Weights of a small transformer language model.
Size: 16 layers, width 64, 2 heads of 32, MLP 256 squared ReLU, vocabulary 512, 0.854M parameters.
Each number is 128 + 32 x the weight over its row's rms, rounded and kept within 0 to 255. Layers, rows and columns count from 0. The size above them is the row's rms in percent of the matrix's.

# layer 8 attention value, 64x64, rms 0.295, rows 43-63, columns 0-63
size [110 113 121 122 131 123 132 142 125 110 100 128 125 113 115 129 115 124 116 116 125]
[[ 54 120 140 110 131  72  59 149  97 171 149 189 156 124 162 155 131 143 143 138 112 137 145 182  74 171 122 150 148 147 110 166 113 115 101  89  86  96 138 166 158 139  92 127  94 143  72 159  92 151 130  88 126  84  90 111 108 121 152  99 149 177  94  83]
 [133  89  93 115 130  79 117  87  93 193 156 184 157 136 109 154 111 159 153 136 173 146 129 137 136  75 141 116  88 108 117 128  96  87 190  88 112 195 133 136 117 188  99 117 108 132  99 152 130 138 164 102 133 126 194 150 122 200 116 127  68 110 163 110]
 [182  95  97 146 158 135 168 183  92 103 117 155 121 127 100  97 112 160 159 158  85 141 143 120 114 177 182 103 137  83 103 146 171  61 187 137 203 118 195 143  66 125 128 126 137 103 105 122 135 121 111 143 129 105 146 174 125  96  71 114 124 161 111 109]
 [172  69 129  84 108 148 123 135 102 156 170 157 153 114 168 159 137 162 161 135 108  89  97 118 167  92 114 118 130 174 148  77 171  84 168 140 144 121 118 198 161 117 129 121  77 180 130 115 136  96  53  80 124  85 126 173 145  76 137 128  81 147 135 136]
 [103  93 158  82 160 145  86 182  86 128  80 112  92 132 113 141 103 151  81 138 155  65 128 117  99  99 122 137 118 158 161 121 167 109 128 157 116 138 173 154  69 135 159 132 147 116  48 102 129 141 190 114 163 172 200 154 143 178 108 154 151 103 148 142]
 [162  85 102 157 131  79 132 116 160 118 131  99 135  86 103  81 105 113 105 117 182 150 174 162 143  83 155  83  86  97 180 112  88 141 151 143 126 111 155  98 126 164 144  69 151  81 144 136 198  58 139 135 155 127 143  83 156 120 164 141 189 148 156 112]
 [148 190 168  79 124 106 119 153 152  74 138 156 165 154 133  84  81 142 141 156 147 123  72 134 139 141 100 182 114 149 111  77 114 111 178 160 135 133 141 101 115  91 158 134  67 127 159 140 185 136  96 177 143 184 140  72 147 152 106 106 140 125 123  55]
 [118 147  99 130 172 130 201  85  68  79 156 112  88  90 134 122 114  93 177 128 107 124  76  83 107  64 147 154 117 126 110 150 107 134 138  92 161 128 196 154 101 173 127 147  91 159 160 113 135 153 165  91 167 127 131  93  97 145 143 163 102 180 136  81]
 [130 145 152 212 140 171 105  81 151 134 135 173 114 142  95 132 127 136 142  92 166  92 137  74 145 149 138 109 162 158 119 124 167 112 120 124  80 116 180  79 107 123  59 160 133  98  81 169 137 129 135 173 133 117  65  75 100 123 172 164  91 164  88 112]
 [201 109 170  96  97 139 135 105 129 110 150 102 156 173  88 109 130 116 159 157 152 154 105 155 133 171 138 177 160 127  71 118 119 165  88 129 146 181 144 106 101 110 146 142 138 123 135  89  66 123 149 112 131  89  88 169 127  65 142  80 175 132 180 199]
 [186 168  77 131 129  89  93 132  80 152 145 136 155 146 157 143 116 116 124 137 129 170 111 161 152 141 170 102 126 121 108  92 210 108 136 135 140  50 124 112 143 114 103  89  75 129 109  67 140  98 132 209 110 165 135  64 164 106 147  97 140 134 162 110]
 [177 152 121 144 119 153 153 103 112  90  77 125 106 148 144 137  84 149  77 117 149 165 115 133 122  66 202 130 133 128 176 183 156  86  61 158  65 125 139 124 160  84 120 146  91 103 123 160 163 120 143 191 118 126 111 150 120 115 132 135 137 175 202 120]
 [146  74 205 168  56 167 152 179 140 112 159  99 185 106 165  71 147 118 104 114 128  77 127 129 173 132 103 122 112 146 173 121 135 151 146  84  89 163 125  99 113 146 103 153 142 135  60 143 188  89 121 138 128 100  98 158 162 112 101 117 105 121 160 131]
 [ 92 118  92 173 156 136 111 158 155 208 120  88 168  69 118 138 110 117 120 138 120 137  78  93  92 142 165  85 151 199 152  57 146 134 152 144 139 148 169 127 150 153 102 103 162  86 153 121 136 124 111 118 142 206  96  63 164 150 138 105 113 123 129 108]
 [111  64 144  67 107  88 147  95 106 157 108 147 123  70 139 123 149 126  89 202  76  69 117 111 165 142 208 162 139 101 164 118  66  74 107 127  88 145  99  80 162 152 129 162 100 157 140 110 109 163 132  99 144 123 126 143 127 151 117 119 144  99 139 145]
 [105 113 116 110  58 167 121 105 115 117 142 117  91 142 100 164  88 191 119 170  83 136 130 100 111 152 157  98 116 150 138 111 122 130  89 182 133  71 178 109 112 144 204 171 128 110  86 159  78 122  83 101 167 103 126  82  78 128 162 156 146 116 182 127]
 [124 119 152 137 139 132 131 181 116 119 175 107 100 108  73 134  70 152 112 132 134 179  53  69  80 141 113 153  53 175 105 159 135 169 149 141  85 136 112 106 113 109 105 209 127 160 105 100 166 110 102 150 138 163 114 113  87  92 127 130 115  86 165 130]
 [110  99 104 202 184  87 136 133 154  53 130 124 175 168  75 156 110 132  99 122 177 115 136 160  83  90 191 181  91 177 121 124 145 177  79 152 137 122 116 156 142 166 158 149 119 114 109 128 138 133  73 114  87  98 174 128 121 134 121 116 106 156 101 128]
 [149 127 122 144 121  94 102 120 169 109 151 139 152 155 138 170  71 117  66 154 151  78 162 129 173 147 164 145 211 145  86  78 110 113 107 137 153 196 164 147 136 177 146 114 132 118 141 123 131 130 132 151  98  92 138  60  90 175 100 172 106 111  73 111]
 [128 119 151 109 130 115 112 154 160 100 127  97 100 135 121 188 167 113 160  99 179 109 138 112  99 157 134  68 107 122 172 185 109 141 128 152 134  46 123  52 154 116 153 125 131 207 118 174 109 108 124 107 116 125 167 151 109 165  92 112 190 188 135 101]
 [203  99 160 100 134 155  98  53 114 142 136 135 103 173 137 153 172 120 151 138 190 134 108 125 137 143 141 141 133 110  80  79  93 109  82 163 134 157 162  62 122  63  74  84 132 157  91  95 134  91 133 121 149 160 178 142 169 129 127 108 141  96 157 122]]
# layer 8 attention output (transposed), 64x64, rms 0.292, rows 43-63, columns 0-63
size [102 101 113 119 119 106 116 123 113 101  94 118 121 107 104 116 106 112 106 107 112]
[[123 110 127  97 100  99 146 176 104 197 168 127 187 132 134 122 152 178 172 109 118 171 135 127  69 113 157 101  82 156 166 127 107 124 132 128  71  70  87 118 152 156  49 146 177 147 151  90 134 154 133  92 112 102 116 112  71 142 140  79 127 138  86 125]
 [149 108 111  80 126  91 150 149 108 120  93 103 105 120 112  98 131 156 154 132 152 131 102 161 114 153  86 118  79 165 127 126 127 132 137 156 153 129  83  96 106 159  71 103  69  26 109 151 131 135 157 198 177 167 123 160  70 175 165 143  76 130 114 127]
 [132 126 154 134  95 154 100 129 183 103  93 169 169 122 121 102 122 147 161 205 151  67 139 155 110 115  95  69 116 118  64 102 144  60 102 108 194 142 159 143 101  87  62 151 131  94 171 169 106  97 151 107 128 111 111 118  96 147 116 106 127 157 126  96]
 [151  49 117  92 110 175 149 155 144 139 122 153 122 115 197 161 154 133 175 162 178 132 149  74 153  94 113 133 161 157 172  73 183  78 109 150 113 169 141 183 117 128 106 119 136 144 117 117 108 116  91 120 128 170 113 155 160 133 179 144 101 173 104 183]
 [108 123 127  79 167  86 133 185 144 160  76 174 148  74 101 136 106 110  96 126  68  63 180 194 148 146 148 115  94 142 112 142 195 114 140 134 150 106 156  99  71 157 120 111 146 135  76 111 154 118  83 141 171 135 142  92 101 175 158 118 141 147 133 125]
 [161  96 121 162 124 116 124  90 137  82 127 118  91  77  90 149 105 119 102 102 199 128  78 150 210 137 129  96 109 139 136  96 111 179 151 134 130  95 208 119 143 153 159 131 149  59 115 167 129 118 178 123 163  86 154 100 113 104 142  79 182 120 127 130]
 [128 156 194  81 158 153  59 127 134 115 128 178 135 125 100  95  89 106 142 100 134  63 100 108  87  76 138 155 157 105 163 134 101 164 183 169 135 127 168 116  98 185 156 167  99  88 175 142 133 150  77 116  93 172 151 129 164 114 147  89 105 135 112 123]
 [126 157 232 113 144 137 191 113 128  97 149  47 133  96 170  98 132 110 132 144 130 144 123  95 147 125  70 135 105  85 100 155 111 130  69 166 143 111 163 145  90 181  87 166 101 144 101 116  84  87 144 145 172 119 126 126 154 156  99 104  81 132 116 137]
 [125 151 142 132 125 105  95  90 150 159 214 102 127 146 194  97 138 181 156  73  71 145 134 158 140 125 107 145 126 134  69 144 140  81 137  80 129 137 143 159 154 139 129 167 154  49  89  95 153 155 161 102  56 123 127 148 105 122 140 115  96 106 139  88]
 [109  75  90  97 106 119 172 161 100  81 167 145 156 183 114 124 118  84 135 213 142 146 109 159  69 142 189 145 117  80  68 163 118 177 106  79 130 173 164 114 155 142 145 139 160 146 157 171  97 130  95 136 113 141 108 142 126  92 140 159 158 125 155 136]
 [119 107 194 127  73 129  78 108 130 154 161  84 123 171 122 146  99 109 155 169 152 127 120 158 170 102 146 114 158 146 151  71 149  89 225 123 109 125 149  78 139 130 129 136 182 143 166 119  96  99 115 132  97 186 149 127 151 197 176 108  93 123 121 119]
 [130 134 148 164 116 135 216 109  95  94 140  97  72 140  77 101  84 102 157  80  82 110 125 170 156 131 178 119 111 107 126 106 188 102  98 141 103 121 155 137 123  69 123 132 190  71 130 111 140 122 153 129  98 192 120 102 197 134 154  96 136 137 135 134]
 [ 62  52  95 132 138 161 107 108  82 100  79 192 142  97 164 128 134 137 126  58 121 109  70  90 103  95 127 113  73 125 134 156 170  97  87  92 127 112 167 120 138 130 169 126 156  65  84 129 164  98 124 151 113  78 116 153 112  92 145 130 129 121 111 134]
 [107 116 170 116  99 152 113 104 182 179 114 124 148  75 128 145 164 139  86 108 124 158  83 108 166 139 108 120 159 153  90 116 152  66 204 135 113  89 149  92 202 180 138 139 105  87 115 124  70 148  68  93 170 124 161 149 152 134 136 120 173 118 138 118]
 [107  88 166 124 108  97 154 164  90 169  64 115 126 110  81 111 150 175 117 117 190 103 112 131 136 178  98 183 123  82 128 153  95 124 108 110  97 113  91 155 122 102 150 116 113 119 135 110 146 175 147 153 145 164 130  74 165 110 156 198 148 122  56 186]
 [174 125 180 111 104 112 158 132 100 198 165 118 151  85  79 101 150 121 140 163 121 138 137 159 161 100 177  92 153 158  39 121 117 143 105 119 125 102 135 198  90 105 143 148 157 128 115  75 133 186  87 127 149 129  87 128  89  84 143 139 146 121 167 170]
 [ 35 146 130 103 161 130 134 139 130 164 135 151 152  88 122 105  71 139 210 145 120 128 118 136 168 105  92 142  99 129  93 130 145 173 119 126 112 131 176 120 139 131 152 128 109 128 140  79 146 186  53 165 125 131 138 196 169 108 140  98 106 120 205 143]
 [108 106  84 153 184 117 151 146 112 112 172 108 147  93 103 210 154 145 117 140  95 104 106 182 190  72 160 100  71 183 135 111 141 168 120 142 142 155 145 148 109 180 101 136 115 158 166 115 109 164 155  72 127 175 126 193 169 139 122 119 130 133 123 108]
 [124 139 123 125 108 101  91  74 136 161 121 137 132 164  71 146 177  95  48 127 118 129 113 131 142 159 164 136 105 175 114 131  96 100 144 135 121 159 139 186 121 211 121 129  71 100 111 126 156 135 129 102  60 192 106 143  96 132 125 155 114 139  55  86]
 [142 156 118 151  97 172  53 190  88 143 134 154  74 143 158 168 130 142 126 130 133 122 169 147 174 104 154 105 105 159 123 139 110 176 117 148 158  65 111 142 145 114 115 149 174 143  70 130 140 190 162 122 148  92 142  67 169 175  89 121 124 169 150 170]
 [131  43 103  63 140  99 128 147  94  94 189 138  97 172 134 153 115  98 122 164 168  83 167 139 101 113 123 162 191 101  59 178 125 131 188  80 136  98 125 130 155 143 119 102 122 118  95 177 150 151 113 161  95 151 172  93 150 135 145 122 122 148 122 121]]
# layer 8 MLP up, 256x64, rms 0.272, rows 0-3, columns 0-63
size [ 99  88 117 105]
[[139 112 140  81 129 177 122 110 132 157 168  97 104 139 147  96 131 103 118 175 154 104 127  90 123 101 147 146  97  69 152 157  76 224  82 148 110 122 104  81 167 157 168 127 139 188 167 116 142 106 132  64 160 158 138 125 144 128 106 102 115  97 136 198]
 [122 131 104 143 146 142 126  58 142  87 122 140 123 123  86 105  99  82 117  92 143 140 145 152 184  72  79 123 121 156 138 168 142  66  93 151  94 194 106 137 144 134  85 106 148 150 173 136 120 151 150 107 135  86 121 129  76 143 144 152 163 169 151 227]
 [124  98 126 194  97 107 122 197 144 116  96  94 124 163 156 146 131 178 165 141 128 149 138 112 105 107  76 156 135  84 145 133  55  85  97  96 142 190 156 106  97 112 107 100 122  56 148 154 148 110 105 138 123 188 139 120  67 143 163 124 142 125 168 173]
 [133 146  95 178 146 167  91 109 130 128  84 138  94  90 172 134 199 182 142 118 129 162 149 170  72 109 157 152 134  82 109 164 170 150 167 168 140 146 170  96 101 136 118  79  92 103 125 122 138 139 118 172  83 145  96 152 114 159 102 105 145  78 150 200]]
# layer 8 MLP down (transposed), 256x64, rms 0.275, rows 0-2, columns 0-63
size [ 99 101 120]
[[120 162 175 121 120 140  96 142 139 169 132 142  90 123 110 150 123 140 103 104 180 148 155  99  44 163 106 153  33 145 127 109  87  88 144  83  75 149 149 157 122 112 177 118 102 101  99 202 168 133 107 156 145 168  89 144 156 124 125 142 149 126 157  86]
 [104  46 120  96 173 142 128 168 118 121 152 164  69 128 158 134 132 133 100  57 145 140 173 136 112 154 119 166 184 198 112 102 130  93 146  97 155  95  99 110 110 126 137 153 179  88 126  88 176  77 128 103 145 129 118 137 151  69  93 112  87 143 156  98]
 [131 154  83 103 160 125 108 194 158 177 121 125 111 140 162 115 127 188 136 134 109 123  84 165 158 151 107 169 137  81 201 186 147 136  89 139 172 152 155 161  91 102 125 109 112 115 161 145 105 109 117  88  66 101  89 141 116 135 140  60 119 189  95 132]]